Part of a small language model's weights: no biases in attention or MLP, a variant of Muon for these matrices.
Each number is 128 + 24 x the weight over its row's rms, rounded and kept within 0 to 255. Layers, rows and columns count from 0. Numbers have three digits each. The size before them is the row's rms in percent of the matrix's.

# q: layer 3 attention query, 160x160, rms 0.113, rows 159, columns 0-159
# k: layer 3 attention key, 160x160, rms 0.118, rows 159, columns 0-159
# v: layer 3 attention value, 160x160, rms 0.102, rows 128-159, columns 0-159
# o: layer 3 attention output (transposed), 160x160, rms 0.269, rows 128-159, columns 0-159
# gate: layer 3 MLP gate, 640x160, rms 0.169, rows 0-6, columns 0-159
# up: layer 3 MLP up, 640x160, rms 0.154, rows 0-5, columns 0-159
# down: layer 3 MLP down (transposed), 640x160, rms 0.0987, rows 0-5, columns 0-159
q159 106:111173152141090115114174175119130137108120133161155118153143125138126105121105150128116120150104125111159108100164125134147134126163122143138140105091097120115129140151123108133096112100125105127154108120071174122137125117131163163112136096169148138139152125127149115148171134137106142119130122120137148127124111082188121160122132124126119125183151150104119109135130096124113139134164089132083071121080120083104076084114079150177140101140088127158145122160077151122115133116107111
k159 106:179126129091133147126160145152110152134105121122160109136153145123133149138093165100195168110126067151144154114126150177144127142128139121125119133108152152100097101106122118133161116117121093119137117176132139145144129168121120095090164111092090074117121127137076147142125105173125105150148116087111117127145088059138093158120135098148087118103127129133114104131165112166139122168073149142131125131097141144110157172094109126132132149132115140147134131152141113130124132118103129
v128 090:084190138127102138109098093143146121138163096124128105174095125175148124123119148081115133156109170127157139129175132164132110090167107134133110108149114134157122158130151125118102140145134136140123138109118124118142098106139120154143128131122105184117156120127118146091150180148100146132147168098148075140148154144093101118129116123126085117070117112095136117139130142084149121142128119099089124112132116105146082114115126119101082127112106147161136070179134114111100112127111105
o128 099:132106140146118113127145152115133132140153134157131148070165124076091126121167144164115157113140084069108131121132119063126124156110151119137136129136102140088136145104106163155109100115108109137134087128131128138151141151132135100169165089107143136096129140177113120125114137074123146140104146148101151152127174079148128154132122137135129120154137161147105133127079170181110128106132147104111101145151118177092145145149109161132138091116076135099117150129124114169135147144113110
v129 086:114119111123124141119120143080181150153131161104113117118140166170130135134070091142150134090140114145150107124124127107154139095119111128084114165141088128126115137124129115130087071119133159141091118168080129125147110127134112130141128123139135164095138108149111109139150126097095161066099131123096092106153112114107151164183128105124135108139145151151139128139140118134132135156152095135078080145137151156159147172117120131149113177136139128116125114159122154088118098126194119
o129 094:139121155136150128132130129118102078094120089153146117203149109124104094125137138100086122107123155129126152150142141127139084140152124106109119123133136142131114121201106125103129135140156095096165114105162133127151106122078148142151129129166138131131127166085104146128111111187106126159115136101156157157149145142125143096124146128085147110126125100127126127139149122151094141120076148113147185121127102180113097142136145134111154100141099087131110143110148102085187139135100111
v130 106:125089165094125125114162126101159171138127150142094125134133167115137135163113124127169086139060142121118110126140151097116117167118106096160140149159144146137101100101109149176109141156129164117194100141100153157133118139131166119133144104168133095094144117151167102110146094106162085151105089102121140129124151141138114113110143111136122103151107121080143088155106148150119097145093121116142145092119101153157166127163137103135167113104121161129139161153123105126146128137145119
o130 092:152158118163126097130129144140120130124111085129146146120119132134077099138154097133080167166153138151148135150130073156099149085134097150090151108094124106148127156187124100104139150102180135172080167132110134139143142118110153163117157117134138163153137150129129150133128114149095084121130138150165139087123094125147153159136085140123125114134139116085091126127160115146158089134112111127120129103109149112131112138104119121155084109123139115142106100093078117183138151144113133
v131 089:151146135090112125128089168116111130144149152108133123096123115124149152139148090123172123115151127118113149098136127111110135116101098160067123163119151098158137142139115145099119112130123107097069139164144134143110144129098137132127157099108138150130109081121073095140114137114136138122157138118125126128144083102120162180165120149114163131192158117150103155060134155127123106169131110097124137187072172175140131112130149098158103122137142138102102121133111131125115119130141116
o131 085:112090085166132120166157092117105140144073169133117102128149126119170128095102124108140108160140134167117096134106120110116144102115158111115101125149116160120114134114124096112142155129103153129167133112161110106143072105094152141146065153154118146138158123101137135115114115163148111179133117138151177129144115105126130123130182060122140156116130088135144141152136105089086141147158121201148141086114110126135103144146164133122154154111109122145143120121147129121133135097118136
v132 097:127104153101109118147131110113136152128163137180161143147174135102103130155119163090120130118108179145119130110171149137092107106140100166151136164161112096121119102074141123173159126149105142140152122162107122107106101110071120151146114137120116136074139093171149153189101108065137096128097141123128128106103135146126162126106163164138109134100139125125124134111126122119162133169154113077141138107130127141139111169120111119161118113150145122132100141117140158128147109170158124
o132 102:102138122145118102114120178151126100165120121144180118120117100093187121095121139157136166157165149122176096160114119118115133142132142114106117113131122168164158140138064135122065134120096124139119142117136161113128143135182168153128108134129119089170088140131144133127121120174172141079148117166146156135145091106143114149103142084094123108164122130121122094154109146152122112113075110137142142110170126101139116124127120113128121087108100129140133108122103077129145136115122142
v133 093:116128124115176131096133123151122144129115113124128159133049112139164147087167118125147132118120052144114163171136142169143147132122145162136137138133123091102124133148109100141130079106121113155105144130169146153131077184150118117127112148104124132160125113173130110115124140148123106114160183116104114142138116089123101129144122135064131110162130109157156111146097154114124144140108094124140099140116184070120142145111159141138145125120152152134111094154098132136124132135112168
o133 104:148133134168092124163140119116143111112130161120100106086198118103110108128130136091110135142136152098172099119108131092093103148105092106135123090095132168126125100144156145110134116151134133116122132169111131072175120114151124118135132119099158132150144148085116134141137176104131148156111111101134075130126124131106154099157128161150159163074144103128114153134125106150108132122139152134145130124134135202109159132141117138099140172146086108143107102124171150102101176136129115
v134 095:123108135123143075122158139110118126145153122078091114181128122127096114133127159143115141145141137129135162144111096136127124155116171161130143195122165155113117123135099152138110109092103136158135128178128147120154149123131102140111159121132156111117096106118099093113124122106160144124135127113101099161128121119127124172141102105102122090089125118124142128134121144144098139111092163152070095166090143126131193150084149120153182134112154137151149155138075101116123079115142157
o134 093:161145149110084186168112117134140157093135152124080125102151123089113113151120100123107141115105119152106108115118121139132133121135142123154114113106137119084127117155135121129120126120141121110107122127082108119140085115101179148133140136144160152139124134095148127152113145164131170134163110144084098098158091125098151095144143122177153191154170141134086154137122096136144121128101112156131182073097112165135114117167109083109113156146143127135082157166141133114135146134097125
v135 102:118123132141133130085124128078159129149130154109147123150132135125096135108122129110169089163115153073145119157119086094109119103136179111118149140151169143121111153091194111110125147153183145114119114133111105140166140121082132144121169127121139135133102110097123132150149131161110136105123132110166139109133114121107094126128155132141140111114144139073178126083128116168140103106143120169115123150096124143113181086134149137161139134126112131134126110113094104066174079132143113
o135 099:142105126109142117152142114163094183129136139165150159105123105090087138126110110134119123104156125174120118118160143135118138096142133180149121143103074150118137125133089129152157131049118085114191105125105102095122109086129130156129127137133106136157153124125148143135117080123124119115156123115096153146103115110122151136131128161123136116123112125163093119136104197142128124110103094156158162154087115156122099121157105103120095146151159156127132125193109120129156126137108128
v136 113:117131127142098123153140168148124164114155129112143124131141110115110130111152072110155125107130166125132144071119144115135104119101116145170188080103121123155137131152114168123095101129132153121153145152069148147115108140125107111092112096078146140120178135139082121114147106106139135152076148164117106140118153134148129107146133124170159123137124111153108151101129118141123120135183152094165116127143151120160156124164166159177085124102130114131118148138104108095096114113161088
o136 111:135115123115131085159161094121112119131083113123116132120140102139112106129139161141135123093157097117144115105128135115102174176149126145094095199170155156130128167090137149109141174133103125140126136115143111123133129114138147151158141130162123107108089125109117126110098105128125117120140109131130151160095093126139145161138163127104132137112129109101178158139153104117122166109068143165115098179139126124103074156107171128125158162099097135105149171117123116143148109110065127
v137 088:096130174179127150114113146161117130139152088124125144142106097131127164091130114142166091145140133150111126194144147120143137142111145128138143133156140130114124137161083177130122108104150123155110171130124157102114174120107086127141113139159115148157090092165108124118106090101147099133149127085165132135131159107095169103113135123119156083083120155124130148090153125131110131109117098106114176133080166098140153158124148089097132114111123162134136113095110151166136121157122116
o137 086:100166110105122152158125139108111154136163134140101123074139138096111118153156131127133154151124130153151104090131116109122165151139113132178115106078126131096121130105139103166138116162136091139143117106138166131143095125153119110088091160113133135072144126153193155115144154128082128110138097155114122113116141150142110151151130119174118171146150086142113110125125134112142093121139137140135153089107118182144118112110094130128140176131129110145097100147190103117063146115119115
v138 099:166116146130104131141131120098149133103128073123139156122157121156115106111107121134114140145152212144154163136139094070128120144112154134137126085089150114127164113121104139124119189100113150102132108112139137150156082123114131102126131136135125123031154152103144126133119136147133128113079120160117110130115126174170109121094135144166086157135097126148136150123115106160122128127132080124133133114168088127135119110117092128129111115135109144175143173163150141149130143124123107
o138 090:154136177101116152099120145132112132121090118143112142139101131130172136145137133161150153125106111116105125146103124185160116125123154131105139134173093107174113158157124147123122092120128144140150141131076110124136180129129148142103174090181160130137077141142113140138156098114123126106161128087089165111154123132121127168083087141108114094165105127134106112132146115106164158129127121126117063177147131073121110123126110134104135100103112146098142148119123117128158075119132138
v139 085:104122127145103135100154138138119147122125119146127107123079109146119129188145125158159129121116121160084109180146121126098137139115107163137077159105188136087146145160095129162149094135155119152104120169117118134139144119126120124100168097136129143188145110103137113119127140068109112082120144099128138158145106102075083111162129118140138142111136088152157140150162133127123104112136097156134114122107140109124105112123181126123181113084108123131133146118099129167100132109157155
o139 095:172106111131097132156135157145104151079132148140147142123145130069064151100138106125123131132114142100133137130095103098090133155104147117159152093114122114132171123122147106175118195122123108125120106135148116140158072127170150112117151110108142122101133197131165134108134115143138139148131110126125091140121135137177144084134103144154136129148145097117090084114107168133142088129121139140141134132117108172106111122112112119103135174153129135097096128173129088141122157159142103
v140 121:126121120158128153105127100131129120126150111135105178146148090080130139113138118106090130150121101104111163134144159130136116187111144120146092077143129135131146166152130102128135145153151097112109125101156125118125162156134111120129106106131164114162185100133117104132151116156142107100126108178116112119143135109144115112123185131124100151097133143129165162130142133126085106137111146136107141049146123139147165091145146099131149117101090095145095166109090197110148110155142143
o140 117:086161116093126117136133160143126160104145133101099096107122133125136131147112122104150181113125147116118094130135093168143128136153126109153152166091114152140133120096177152151122110116119122142124128139153138129124100090128097098128119152135077093113047135142129165130199153131123111140156139114171158152105101145143135122135073147157162149115114094107091115147107144151128136112136108119155067137113121132154132167092128139107120148133188130129113139132106074149108137122143142
v141 120:076159117101163092115127168118175133139124114136138104106122112134150131110133167117123104192144117083147103130091133131151144069133153133106145111148123146144102109123147108098137129123139133084095103090146100142090178116128147110127148098141114130167100154118147121111150087148100171131096108133142150151145110134134160146088112135135163121129141148139121140097154187135131134094102155101079120160077166118101176137111131134105126158146129121100096117089146142129155138140124139
o141 129:142110123112172142134155071147138165184156111083132130146119136124110134131115106141147119059104104181119154118155128134140158128137125147146123160125120153077094162094111122157126104116118101126162140122107144117117144155098133130101109135120133120141176125086144110124109142111102122136139160100104111104059115079134102105176172161127114128127119126133115143123135121130128111115154146153116143099146070151137119099166102113131106146161147152160176145169123120147081116118131143
v142 095:101108098136141144102113138111129111123124110118132105148149103096106089173127160144137132097145102144105132172094113143168138145113129129118180084119143161121130138140193172099136142112175095138092124120142146125120117124140111119117137120094094147199146103129093081090165133150149111134095149153116147173101159115128143158138161129122079108094142146116140122176114189127093108108122137132121123131140129162106146093149123137112157138119141151161126160096115169125118120128109158
o142 104:128154102096113130186147133112094189128173167138113112123105116142108140148100093156133143126118140094098120107166133153126117114129129139139094137127125062121155135082172145177145126154129116133086114150136106149120156143112115134126144129137103124092108118151164124107073160120114160122163120064139092114113126117136120103162139128169150136119150086175094157111117111111163110092137153148116166104126133106136132186112102106116109146119149116125129142152123113178110125126115134
v143 117:116140127117076138128131105113107125136122161162097141159128107144141104127122131142081150138146019159175112151105108148131114126116135132104136122150127143118150109141136148126123167121097128134133136147114142109097095128119099180141115109087153158140173155138127131178101128105126104186173161130127121116145111128100197130116168146137149126113144139121110135138123102099132137083136140178124114119148149140133128128119132142135142139157131115118148066154107058115109113143117134
o143 121:141129156126133129151068140170155128142115107116120137114124160137097137161112128116101134118117186114116138084143120083131126107174143118148111105097148120088124104079113097163130122157140151140103132153123126117124144146116156091159148144133077099115056138128116125138120178135149175110113138150102127172171161162112088111152131082140118133139137155149140143088098143099095133135107131112116130147104114127111097115122123133132135137126170151122099120140116210114169143103133130
v144 086:161083169134134143119130116100160148145108181149149138094132148093139107150156076091142101093105105062120137157099095121135111143118153116100079164135130124135114135099124139118104150162161149166125112142130110111154130146137155134145130141125115147092117130150104128124111096172140160125141141173161112101161125088114121147156125155154113104123098141070125099127118145141072085139113136135100109097137120136163098101162134138151128118151080144126155165090129116121143112132159120
o144 095:110116128150121163099153127117095144085137117090112128175090104177104137154131168121125174155122110145123127110127172141110107078124084130120148138094126115133127144167141139104173107136119109096115157158115111143118153140129114142111129101123138169140158147137127157124099137162110085163126080115122159125155102168124151130114125132087136119090126110130112139107170128160147127117118098158127169116077158109150137137130166122123072094094212124113122125130094126144150132124118122
v145 101:108136147129109115136157121170106133147081137115107137164113130141126122082189122097124164088133084111114127118112119163131119126134113135094169146139133123074099136135112159114141097150143105176162123120117135140161114128159101130119100131089125146177128146148064121125137123133149149111143136075151110122143100129145129131159127112106140130121151118131099111130140105090180150093145180129143119124112167082115124131102110189135130123126175125090131066100126162121159116137114153
o145 096:168146092128105126143137145097098095144149186155127117110179126128145140152122120078149079150124122106158161116144159119115129143119098120173076146104126171130147136090119138137159125129127133098135115139092142096136101126141124088147138114122142071113124113094107113113121143125139165118118133171123118182122147115079154110137115171153107127098121129159167124125079125139098121106124113133134110123134097194102137129155165120115131153165139104151127158160133143065111133109107142
v146 088:116139155123174138144119153173143119089128128148170147157122139084132122133097117121075141145114152115137141092133127130141127128130136102167129150155096088094154157107146145116142148133105117136144133146147095082091123129131084084151117155154109116128154126138098166125105164124118123151122151155112063148127132136160098111115113151169108115151132122122109127170141122168157149146134127118166131119143197123134079155140123169150089146144088098128097147093181135100119122096150147
o146 088:101113137125150134090149140090131119114157114124156144120124118180096136133140202178153112123169093113131137101123149096094101141095137117129128162141136148132147108147124143154132061161094129088134118120130154112109148175162087127109136090119162138151073148098144084149118132125151158119135108118132166149135115132137134075115169128113123119081103161136120138115124108178096128121111173121105119152159118117124173154141147112094129119110118144129171146106097100134110121136122116
v147 091:130086145140104161155127123111078133119146134142159120131173126114173125109131118080163090127114144085150128069152140160147146166172083162163126127119102103139170122106123141134142180146096110120168118147110132079113160073117154141138122134089130090147139104109135105094152166112096137128105128125124120114117156146085131138153160113130131128112126127134130110115158186131115103117123154108082103135117135148116164167148119108132133120092110156153135154149127099098100108118154118
o147 103:114184143129172099098121142135153147143142102109107141112123094101144136129113140180105119141125108111122121144115087100137133103089144138094125152120130102113131143118103153082084147123159131124075138113108153181149137131143107128160111146131087190109115130176135138166125115127131084142115107124157155135126083122162154152138120072122174166160144110142089146138078101159156117133101109115161130111130125124155089154147162112153124108109108138125115125148117139191128134104124115
v148 109:072093095110121107102116160123178126137185159145117103156121171147125102156123150116116144119135143138146096141138146124151126114113111145138112163099101138118116112083092136098119107114119131103128141136139139104121105148122108125135122125140114129169120081151147128178138122154083122088097106131137116110145100103098136178085132177124116118146148194108161118112143172129132117142138124130113109146133137161147187141087128135114123110105079148127122105121084129186181117130147145
o148 102:102153151155129128132119129170130146110137116149173094084110117091080146141090116140100108130145139125156120178165111136106106117151158126099138106107116136109134142181124124142090104093166120100104109117129101112142164139144172167164083136143188146121159141141167153181130104136106140132123150086119143119139120135132134088132134103144104100127147082131136139115107124108112132107078099095116186125152148160119100150143110102145105081164140107164107117159130128109137140128115127
v149 084:096118110158131128099110138149178127134102117127126134144146161120138144142116191109136114124150098142123146120126134112096180153135119133134090101133100135138129113152139131128154115177130134089165115142142129119131100185117080126095103133109134101146106122103125133142181140169170099091120119141108160141116187150102152096120145081154123098081071142089155130134117118080113122111115150145144093106159110161122145149119127131099120116092114151187125148115132118127159091117155110
o149 085:144144156143113115135096115148104115111176098131131136140088129154106126114106097138130123125092172121136136143183120157164092117142113129173127155093154097116149138098143117120111138068123133132104144099114138163111134113148142155178101141120150150111140105181166149109115097084140098116099141164136068146083090151139099154142100155107154128173129126102107144144102131130146130136117118090137103148162146109149113158123121109141126147130130107100102126148116110179095177156093138
v150 118:138152146163158136153126117168110109112135114143132163143054102112160137094114096103152153122130137109146132141150174114126126169101123161107121102117121117152144129173117169132101179110119099149084160106121094132102139144132127108140104102152206130151154170142111071098138142107149103111141137131103113147157145122139154124122151162125138143139086101120117142138109115119128138147099116104141138087153109179098110088149141083142107121128097118137155117157112141109093108109106105
o150 118:098128126089083129140122115095127136097125131117071119084171125134115126131135141127160140167152071137151111115112079109123139142154148117149122173132154096143145147111177097130173103129111140136131129125108099123150140117106147128119126105113100183121078106150115144112155146122102150140142134166162149121123161110184085149151088107126163148105160150108097140154115114112116126132179168141126090130109161113139136163099113110125170124126126134095092123086161099154114121145156134
v151 105:113139090138128135129131116143087095072141114104143121159095117101109132138169151144116123200113151187123130129126134141125111124164111116177138160078165169106109179114142116153135086137097154130163134141119132141135145156088109148076142137121128108167150142151115136123151118112124095131098157093119146158130117113111073119119086156097167139131111102134098155152160099150121130129135129131157094117159127114109130078126171113148162149119125104129153129124104104105133131147089142
o151 106:123124107130106111151106140146138150143116145137145110072150144060150090127148091134121104083151127113149135157116123088110153178109137160119147103177115127141131107106132149114125175148127103128071077153154132117142119096191140110126142176111107102116124113102150138158117125083163154127125116115126084133096110136107150118153132128167138134156158156094180105122111153140142124161106134154102149137124161153124134151067105114118148162148101154114114106127137115134120094120151122
v152 113:111123156095115114166120118152100129139069133122125162143102142126148135074129124128144162146142093143112103114111148128089135123147133139083136126179150125119129149153122146152159138178135073131131127131155134142123125114127155145130128108107129106175109136125097130130138115118118118122168155055121155113112123141124143087136124110129159125131151129164107149110149120132215124128146156126130180151074079112110106105147116181140126118107183130091132076117101159125118106134119126
o152 110:190108077123133122138151143100113127151122170126106139093161155144160153120117124102151088156124115115174124111126104095139134102140096139172095137076143160139178109073100069125156154100106157143127138136134138114114104131120088089104136109121089147153174118143140128111175148119166150109117128196141136153134127083100117130151126127117121133104126136146115130144052127118121115129137111136161112141147112149146143101143139094114134122161129141148135122140142098107098154117129146
v153 110:146045102160072136097163163114124151094143112118108162128156138114144121098135098142163107114098121103123142154157136121121125133127102126133112128113142106116177126177120120137145158134110140108143132121105122133115131123143118126143117088120120112102129103112140088127133115141127111053144116173103134141146125131123131123161164103124137133130086155137184111164149145132079112160175091149108133151132075098136085146148129091151134131132143159122145196156122166147107125124139109
o153 112:152136174090129116160131120096113144139108121138116141155128088112134117136149134111102167170124153133116140143098111130130105126125137117095142122100116112140125104143124147087083139099180157124115122144125178118144086095096100150110154121164147169114091161131090162112173131167122099145116148091148102110154128181162139121129073139135132145122142067125082162157120126126146129105102111118171095109117153137148122117087186161123178099145115133124119131102139117125146144123112115
v154 095:107097108155135116135144145090122134142095132121111160138113117132134092160143117155144085101172126153133152126102134110118101091158137103099117131105162067127149135155126150089115133136119129168139128126129116134117157146154088118108135113122086119123110108129075080134133145160127142097073130150114130123137109160074119145133117115158142125116132151154146104136156146135115089128129103166087071177078143141141122153161138111160146158124066152173132173108135152132131148105156139
o154 094:175136143109133147084135099128122131105168143123130108124086137143159133135111137126142130149092165127101150147092111129165131128120118136088108130090114128126129115126124145124144135113167077072132145111166142148145117134107138143086130133143157125089117137136161124145120112163105084187144117081157138104128110165137146102152133154055161156155122108128122171092128091148085108173104126132135163115118102138141126127111179152082149143141150120097123174108116086130158142124118119
v155 106:152161139059124168161100107087150143157134119144142119111131138140164137106118115089128139119123155127106185073137130139078110150145130123143100101146133110112110136126120058159130111130127138106109118154143147130073104134123163131111125102164110117066130112099116077084120141110111121135146130110116100149173121135141132148111143163090105125114145137133115102131120144144151079184094133095110143126138165132131124135104187124143114108111143126161110120180139134156129111153139132
o155 109:134121124199088107096136119158106145156098136095109130088123140091135107118121135132119134147106125126132101179121136152131124123127123119105171105144158153159092145103094150101114107124087154193138158117109094145165160106122124112128175127118138095132154134087104143125113136133143133152117138127115158130092118104122112188138115072147155146153134111118122144079169092165113191127170126158152113130116122140157145135166104133111116117083086095149129140104119118137133141114125135
v156 110:153114147164135108110123140085138119145120163085144140118180106119121158156155143139130108136132134083128113103116086143152136132118128166114132157080111088109126113114147153134141120117116100129126113144136173121165124140063132123109105158099121153159147160169146105153121113124111117159078127168125120099109144104143126104124083110182109129207130133118126105068088141107081156110117108120121115114119155115124166162155096140135135113139114134120114157069131122146134112120144112
o156 118:094157134129153118153172127165138155102152115155125121157111071141132102102133111169129155106164130135152093116150153140111127128117115093120089091133133146112131143134163144113132123175137112096122130122090119101124146132157129194130128107108149148118097101111136126090112117116155107128159080082136116102132083141135161169124172137082146129077142105144156124155150138130138136148125120140118134134147107119111090108130139105168112148112101117155140088186121173148116140134060124
v157 112:114106120106148169147128082148161128105139107178096144109125119114123075133116157098118135128144120187135124094114107113124102178103154118124096088107150101097152111112144071114131136126122130102139127162110107147102100149123123126127128107117154102126183129124143136190110153096147104159107124174143110114152118132137110076122154159146102127112126138163142170134154117143148139137130120152188113068154146113118119120126130142131129129120061087145087148137083117119129137135123129
o157 110:130097138126105101072056176203130103116085116090160130106116132125146153151093096136127135130098166120134127155133124123114123108121131121137165132170131143154131110118111146144154128122100134153101147146133126121135167108158142094135133118154128093170064124121145140105158092146156156123155136085107146169102130150136113117104091129131133128159083137080120094114105138126109125127118130142132116176157133133141124163129114119107095129115184134115137154144089121133156109146178142
v158 095:116172163189109116147142134156091139085108085128125138153120123115138139079142185127115125162161153124132109127129124106114165101107143140137161108167103115115160145138159146160158108157141146118131099118138110126126141120134150077102108134111139126109118124074148108085121119132079104123166126137144159180101141141160120097134143129150131141123136091133094143154131105130169118122162121107131106132091145132091076151097145124170113128134137098147165162126194108128129123134117091
o158 083:155100134079184115147125107114163110191150124142112119118126115124146128132138152150162152118147072158116124078122146144157127158118133145148105167111139104165063141091106133114099135102124111161157131118100170144127127117136112125127134154118103135113096121147144133124129108094177112130123110152140116139060125124122095128139144141100142104159090139156123094123125131156117146116121195146128086121115127139114173134123130112103154172118069144117151134092132127167093117099130146
v159 098:063123160109100154132139138133122136126114085131126139145134143158152106058130142136130158152113119086099111119144149104171153170142180122083134156182133172148112128149120120125138129140119140130165090114163138138135143125124115078135124134083159135139136131065139105089138139126111115139158131145175087121198146107128100133101141103091139134139115096139125140155161133105132132103089164110118117143119170117094120126090133112118108089088124162143123128150128131113140143110143129
o159 106:194170127128166102115108122113145117128149133129072134095152142130106165160123121129135096142109110183076151155152123133122129099077081116155162148064117120133101157136092124149119132085143129127150128109113123127161140125135091072154123149119124150129118118144089151179168154092120101129090140136142136144091141111098101120142107143156115138115125119155090137112086102148133111117126142112139113112140130197155159155164150141119138134136143097131153128149128138117096119127153113
gate0 111:149074156163158125111145062106090143146133120139129162142088145141126200112119132085162118117106150148138162091111183119135118112138117173109137166112097153118073142135121123120133148084124109121114175095103146167122139148085107132144088180131125171151160126107121135095130127122141105145128095096114131141125154140153128152118160116076139131098134111127175130143143170141142129121107155115138132094105111115140085110116145142114125165138107120117148153098128115146111127132136142
up0 106:147088140167142136128121116106165193074132112161157081129151143105130123112111146120144133107134105137147094149103123135115123121162134165162127119104122119117157092138133123136109125093135112120136181138130147123154080129120109138113105138095148131109123086135116146167139170130207123172103096143145137118176123123115118067125175119157132125145100117128109085140133153127105166109122093132096131144153124124134110115107137138113088151188146114106086126117134081143140132159138107
down0 095:154141138133166125129095098136100163121110126123148112107123144139148147114154118088158141087123090136209138097113127147135078114088103132156143163123124129128096169137109104109075125119124184088124150158138093171156095111120109126123101141119128122114130109161108187123136137125089154123096145169120099123124129104152144111143111144173152153138094126143143145150131145151121130077079123075107103141159125123150113127118117162092160140124145116085131141122114154142097134136143149
gate1 120:136113126159118146114160135114123076139115114108127162144107154141114159110127143096098133100118156161124147126080088177149110124103151125110105100123103182132079143144108133088131142171171165143145162092137106098127172130122137128149112172123117153159128125099147146113140173141116126103100167130115097143152145139104137143072149132107141091084097120139120166158123156089155105104165095121130101138158160100155118099163167127128128100138118146161124135119090133142142131140132099
up1 115:100173184112105144143126130136116181142175148132108142142135064120127111142128114126154135129141149203135166130082122118130127138114123180115102167147127143132132140124146144129088119131148196077141169152137119109138142058119146139138118167095094149132144135138113169129114153126174139127154148146155139150123154142145163113123134133163153134111158108156146140168135159155095112086103130135115112112134113088133120144115126098158144113131124152099097140128139131150157096107121116
down1 112:126128117127139171153166151126136139122138135126098071115142091161155105110111136093131120113133171107119114100100131114165134091138106107107144125134111147160104103112061131122129155140140109100151087113128157068098168143154144133107151184104080153160122162113132150134126148109152154149074177145092133148132120173117151106124130146104145111125146143117108147113123116098146146153159146108109132140160126137125152151142087135079087111140172116126102142133115121178159134126122100
gate2 084:120144082142144100107095151126095143127136179109100127160163138142161162095113054078176084114074144161132153152140158128139094163087129135164140080100077130089110126183096133170109117105136146127119156154131139132143123098115164140109142129135150097133141130118078122126102115139125121141139104108123118096163138112121107105139118133173114146138140142137146101101135116124092145117139156116133149140128140137137114113112099126105105136159184137110133153157159120139149095136127130
up2 087:138152126161120122129113169125153105153115154099103122136098158091159131144076100127110091107073114142110128163134069146119131106107091126161116109111163100100176099144123134128104160102151176111118146106099126130082103154118141094135129112113084162113111148136090111130138148140143118128129082143162126155131126100147144118159083154130111122141158134159124117148077147116081128117151165126166151138136121138156137154123155091124187119159140136106125155118106114117123100162153141
down2 086:091140124080161117143078119115140127153128137120140132146150120155158148152150111116110104120111145112095138149161146112092121147111172159125138103169173181131155161165108137136156149163109174145124102146084122083121141142140165098116096135120144126087124151171113117130101114123168096116113120147105108076102133096096139128123145110093120156088141122094133133140115117143157152128120138119115095104173192142167116110143102109110119130154075150120107113121103144119161135108114113
gate3 074:158154130132163172101141134098124126099088103155106119116146129110157128114141125137151130163126146160097127146160095110146120129156102178198120135130115141132107098099137131121151155129163132163170149113159118105103098155125135162127156148151125115130147125150063104142118117130130109089104145149122146122194140143115139109143177093122165114161154145047136151089115107147131134115139137148125118158147110137128121075160168126137099132139151106112141136139098115102111092152122113
up3 077:161171142096096084152102123162155136130158147124121135136133095116114090102164112143136125156187133116113145105179124095191113108101125071107159126121127110137144140111119167135103095137089112124130128130106176121138150110154122117120119107100099171135118119119127126139137157110072159116105128080106159113099113149111130118142123141133113128109190102131166106150126141158091097113152151160098163137106126123133107116143098136124119091121101121172120144134157127120133143191118149
down3 074:141140128086157114120131136151148137074088131113127120102105107099077121142148116108144146085162109109130144142116125083124144161122127130124140102122133099101119135129146101077105104170092148117160138131129139114090098115106206091087111082157172174072126134119136146141150111128118152128167147108122139129139135140108116146140140137160139149110149118127139115184105160187135136094115134140107169151145142116156114125100131119111126134156119145180153119089173113117120116143116152
gate4 079:098118081150099141116103122105145135157153170133136126129168121151143095084126112120148187130149096174145133089091117089109100109148140152122117146134124117145119174074122096130151146130154170137132161119124133152086130070139131135107133108141101116173104119171128149127161103125121131126112168125147140142101103156130134116092148143110137083129115110160104174163106126125128117122134120101183136116118101126126114103108153135115091146156114130085092120149129150125138069176147111
up4 094:155121085154130153128124090148122165133119153153097125122105161149106116152113160159133090136158098136159135112162128137090100101105145144166119115121163091103184140153069103119146098122111127122114146144114111137145140105181125107146087093107123147115094145109145112157086154098129096165126080173133156155087168129127102142146138099134122113087160105133131119138153112072166131146129114111149141119122128125141147150140156128112142132117157105108133154168161144131111167082126127
down4 089:120169098123115178086078148191132147100126134105151136146126150128122127162112112109138112131123141181175145149134112141099130105116095106148127156148126115121161112140114158119118118163085111133131138114086081158121194168106169133109098090134142132101116168118137153107126142107136124115124112129134109159097132120185116137159123106138129115136101134160146113139071119145078155154125103100130127110112111174153125144122126122138163114144123148100159128104116158114095152079153144
gate5 120:117127109094103129111143167103152110185145141092135182093137141150103170130145128096134138160135109127107112155133120126108130112151126124126185123113101117173150136128115145132117161116154136169124072068169117122131129127145113103151143135188128153142156107135121124107132131143109144132148082116156112173108148178113181143112174086161101103139113120138151146129132144099102157111143132096129150125068106114136107103113154128090136116107128159112113182113141115134104109114106138
up5 122:124127104141101101132135162121113091125113104127139109148127122128131128101140111169138121139136075157122112122151149145164129142137203157143111122101077133105172103129123120124140117117108094109110138150129123125075096128121142135116144104112133165119129139119106115159061107113141096134089125109111042130116152175132123107098115089140106140135142110158141121055101128146132113102139142150122127166128122129133136126120118108108116093132149117177131150105095128186170166109148157
down5 132:132130121153106096133171149117145095119109137106143128142145120125134179163110141136143132156136123131110124130147085118160092186123147148166157116131086138137095124132127177106158099128106083118115192148092120118069106146098133152092139127149118156120115149137125116146118097095127080141109158142086114139149132135110134120151109101141147131163164096142160138101122108162115122129152142132103128151097154101087160137115127118094121101167144113156125160076113103136138133102182175
gate6 120:116104153147136143114126164131141172124131109071169144130128088148126153095144148143111141156121102117100089154129160096148156117132085126140154140153082121104130142180120148152139201107128111136151148122127160139133111039128128167156156145169142128105144147141107114132110164122141112136108112110143127097145153138105124147090139107131090130102109106116107134164142183113131147157128075129127154160120132124139115150126128109125115094107095128099141151108143136086161091145100111